config.yaml
d_model: 128
n_kv_head: 2
vocab_size: 4311
bias: "all"
tie_embeddings: true
init_std_qkv: 0.0742
init_std_up: 0.0742
init_std_down: 0.0136
beta2: 0.95
decay_fraction: 1.0
decay_shape: "sqrt"
seq_len: 256
doc_mask: true
train_tokens: 85030000
dataset: "wikipedia_en"
Each number is 128 + 24 x the weight over its row's rms, rounded and kept within 0 to 255. Layers, rows and columns count from 0. Numbers have three digits each. The size before them is the row's rms in percent of the matrix's.

# q: layer 11 attention query, 128x128, rms 0.084, rows 72-82, columns 0-127
# k: layer 11 attention key, 128x128, rms 0.0877, rows 72-81, columns 0-127
q72 103:111137132117097103149135144141192158129126109141109080139132150123162102100105104121142115102116104148106113144135132101164088105112160126131096160144146097140127160122134171129127116090062127148140096076116138147102116139116124137176108085173096134125122126122137120130095135138142082124120158139135076149062089126108128147137115141103163111150150140130165123121116153119108138166148
k72 101:108120137074110154089134080135145117135103145130163123145121179138183100141124113141096110143140144116130132112111118140099122131136144135123129118124107104114091132115056093090139106135195132153089098148106132157118116118126134111128110099141059132088118124092140112092088181116128136162167144145149122113126148113152133105121134124137156132109074131119090167127149110110137130123119
q73 113:107175107108079140117138170154130138128121141064146170138142109138115140145145141087171140142098102101127118108137125105104117134060159084128148143177075128137136143116130101107119103154091145130133153145115105143147160142133085140112155142125138142142123118137115170151154131164126159136127193128102139114151188117157157122118137119151159121098118114115142135134155112154103120149112
k73 098:102144132137122132147131131101132150152151125154134123089097101121054116132121104094149138119079136124128132182081126131124135139103070106145120106127077120120161123157130091137115140167096118107153130154098107113145152157126125177155137137130099138138117112118086124115097152132114129110150145121111145117110193130117168152140114131109184126117100104126143140126133135128081157120195
q74 106:146150123146123169123129063129133159091100138095139124062133126103081165146123161120135117081156116099153133158140142166126156131152099118122172099151125118074129131139127163157196093154130130122103128132138137104118135123113113152118129133119154157158094120124139108118079124094098136161119123123095145120123106131156077124150075117161124127152114109117147141116102146146142135140099
k74 105:110130155121122101109126130158112162164148098136182091119161125162114146121120152105116123164130113088133139130155106126155163110142122127106139103104119132104095075121118121133113137174093120100105153081157124103130145159156147097158121143130147135131141133151160107147109150128141117133109159160161127134137149095148156152107109137158149122113184107162161193109162118181147153131090
q75 092:133117125115150138144149135111106108116122135158118093126148146085072151148131123143105143145090102142130087160174074167129156098103086100167121125138136157135143100153151133180147154127115113122103144133169146100148129141108106131110111121120115123182105112117152109089125180107143124156120115135131145148111084134088148131127138135133109137207143168114122142119132144160163091147127
k75 093:120088102154131101129158095152148147154112105146120109159173113144108132134136119148152172146062121120085095154158075119138102102112159169109148120164109119105107150138134111097117147114126127098115124110141107129141108132108181113116112122151119142173135175122146089137156121133145106113101098148137075177135154087144148166135150119175102092119145134137143113114112124128111100143112
q76 090:094161144121157145180121140166125180122104126129148179198105133144113116143091163147132122118086120132153124118120136151156134094114121130146105147118103148131114137134108126104114136119163167137119143088125092130144162119121134144159119158100152165088101100186103157135114093086152179121147128147125106144139145148128133134107172126083138100158146165118119127111131130118091120088124
k76 102:166150157176127140147094128133124107119119158106102137123089118134116165137152146108134129115127117130135176150151144085134147079122112161095131111121151147136126119109164132095151133124108147139155082124120109120120120134152132118091150125070111156136133116155128172144137101082119145113169095077133118185145104163116161088134130136120165138158127113086147102137142146088079106136167
q77 095:138115119101127074116108141170125164141152150129129141117094092178108132171148152139152103107139130075151091118097160161173149129104119140140119102151102139081141074095089116095103117139104128133110136097121146135128146122139124109137143106122134118084153140177100128107088128148097128144151110168115133145093095115100114151165143137116140119118118133152116123104106117164106091076106
k77 096:153164139107129103092092147161151167180144153115151155122113117178119115102137113136142090142142141064127111139114112146138136119104090133122129135145092136110140113152150091111153149126112157143146113117132170144142141131181134098113151167128101135081144104122127121134093105116155106168167122124136112118155092119156101129152182167147148126152114162140127145091159107126081124136166
q78 106:065148158153123152105131146123161154143106148121096145129139147166124137115135163137141065137110136109157117104142090120093127135140108141097146147147131134125162141127106135151108129112160084137151113162080158086112162152139127160123125169116127131140151122084079118103094113108147134126094143090099147131124148134183154153107162140112157136134115124081100108127147122072162110125124
k78 097:130142122129086150162119112130142070098132135146144116132118103161090132132145146107151119121141059128150162150114092131108135171100138109137092121145087151134102092128139171130159118152124123118159099115140125124121159110113118154094146132155126113139115111091110123100144068092146160098113144147097169108160145130104159147108154142102108125113125162098115104123152099110182073137131
q79 099:092120115133094091142119103073146139111131145139115129126118185154181119116149147085098115105164117135130108124141108105128151121149160099136108119108069172103161112130122094101143167122164116122148131169110138129104095133126148123148146098109116108139146137120140138096124086169122099144137148109108133161097157129128115147116126164094137125106148137054126131111129156172165148112093
k79 103:126106079119091116148163116117136153108102096157123144144109134168136149125170153089086081171122134147118132163125138134125146175163145145159101157115133190108117141109141131100141116116121127101143122124094126129155125173113148141101158089116110125141091108120120133154151141129098150162124179145115122145187144098090126116122164143122147135119099124114120099094138155098167147151162
q80 110:148129113159116129172125132094107079168149109123135106162163128136150105141117133099094124195136115133128141146149129103128095156166106160124062104105155126122133156131163124094142169134123137160187151112176106116133158170137143141086134139125157158176115089150107143136134124068110142110099105100105121113106142130124145158123158104107125110120162106112130117130115128137117136119119
k80 104:133109132181134200153126136080126141116132145155130102128175111130107165136156146126129142098084163114086173153156177139171124137157151127130108103117179147113114167117159145128125119120129121130121121124153129141083128138115139161105139148154119110148119121166108130153133129076110122128116101099096120148099123141096154121100125111106103154170143120109115101106083116137102130155075
q81 110:148111131078168092097117112198165142113183110132124123111105106112155169096168097150150136114131084110113115089116124127140134119114168119139135125167152112140117145125164142104145144126098128124095094131100149108098116087127136163165108152145113126140158122140127117150151155131137100138129166142150134159129122116129072139164097139175169168128152116157159152123138123152102127108141
k81 111:084170142079137102093112142166112180159125119116154136160116098125151139139114107127131137147138134101111113111143131123122113112086122142144139120136147152118160138140117144104145183174103116164091091141147148119106126068176127099138110133153119149121144123108142129100092128158150103129170161165139112120134153116166135112141146158177127116085114126113112186117163127125092119111166
q82 098:117139129138098143131142145094149115107168116103150198113133108118115147153129108119149128112135122082136130096147107138127076171166151065109120150111141147136146150146078167095120120101111154110109176151135148134122120136135120124126156098150154156135117096114108124116119104112121140140147173148116146119142122134096128124129130153132144123178130102095147183068122133113122133201109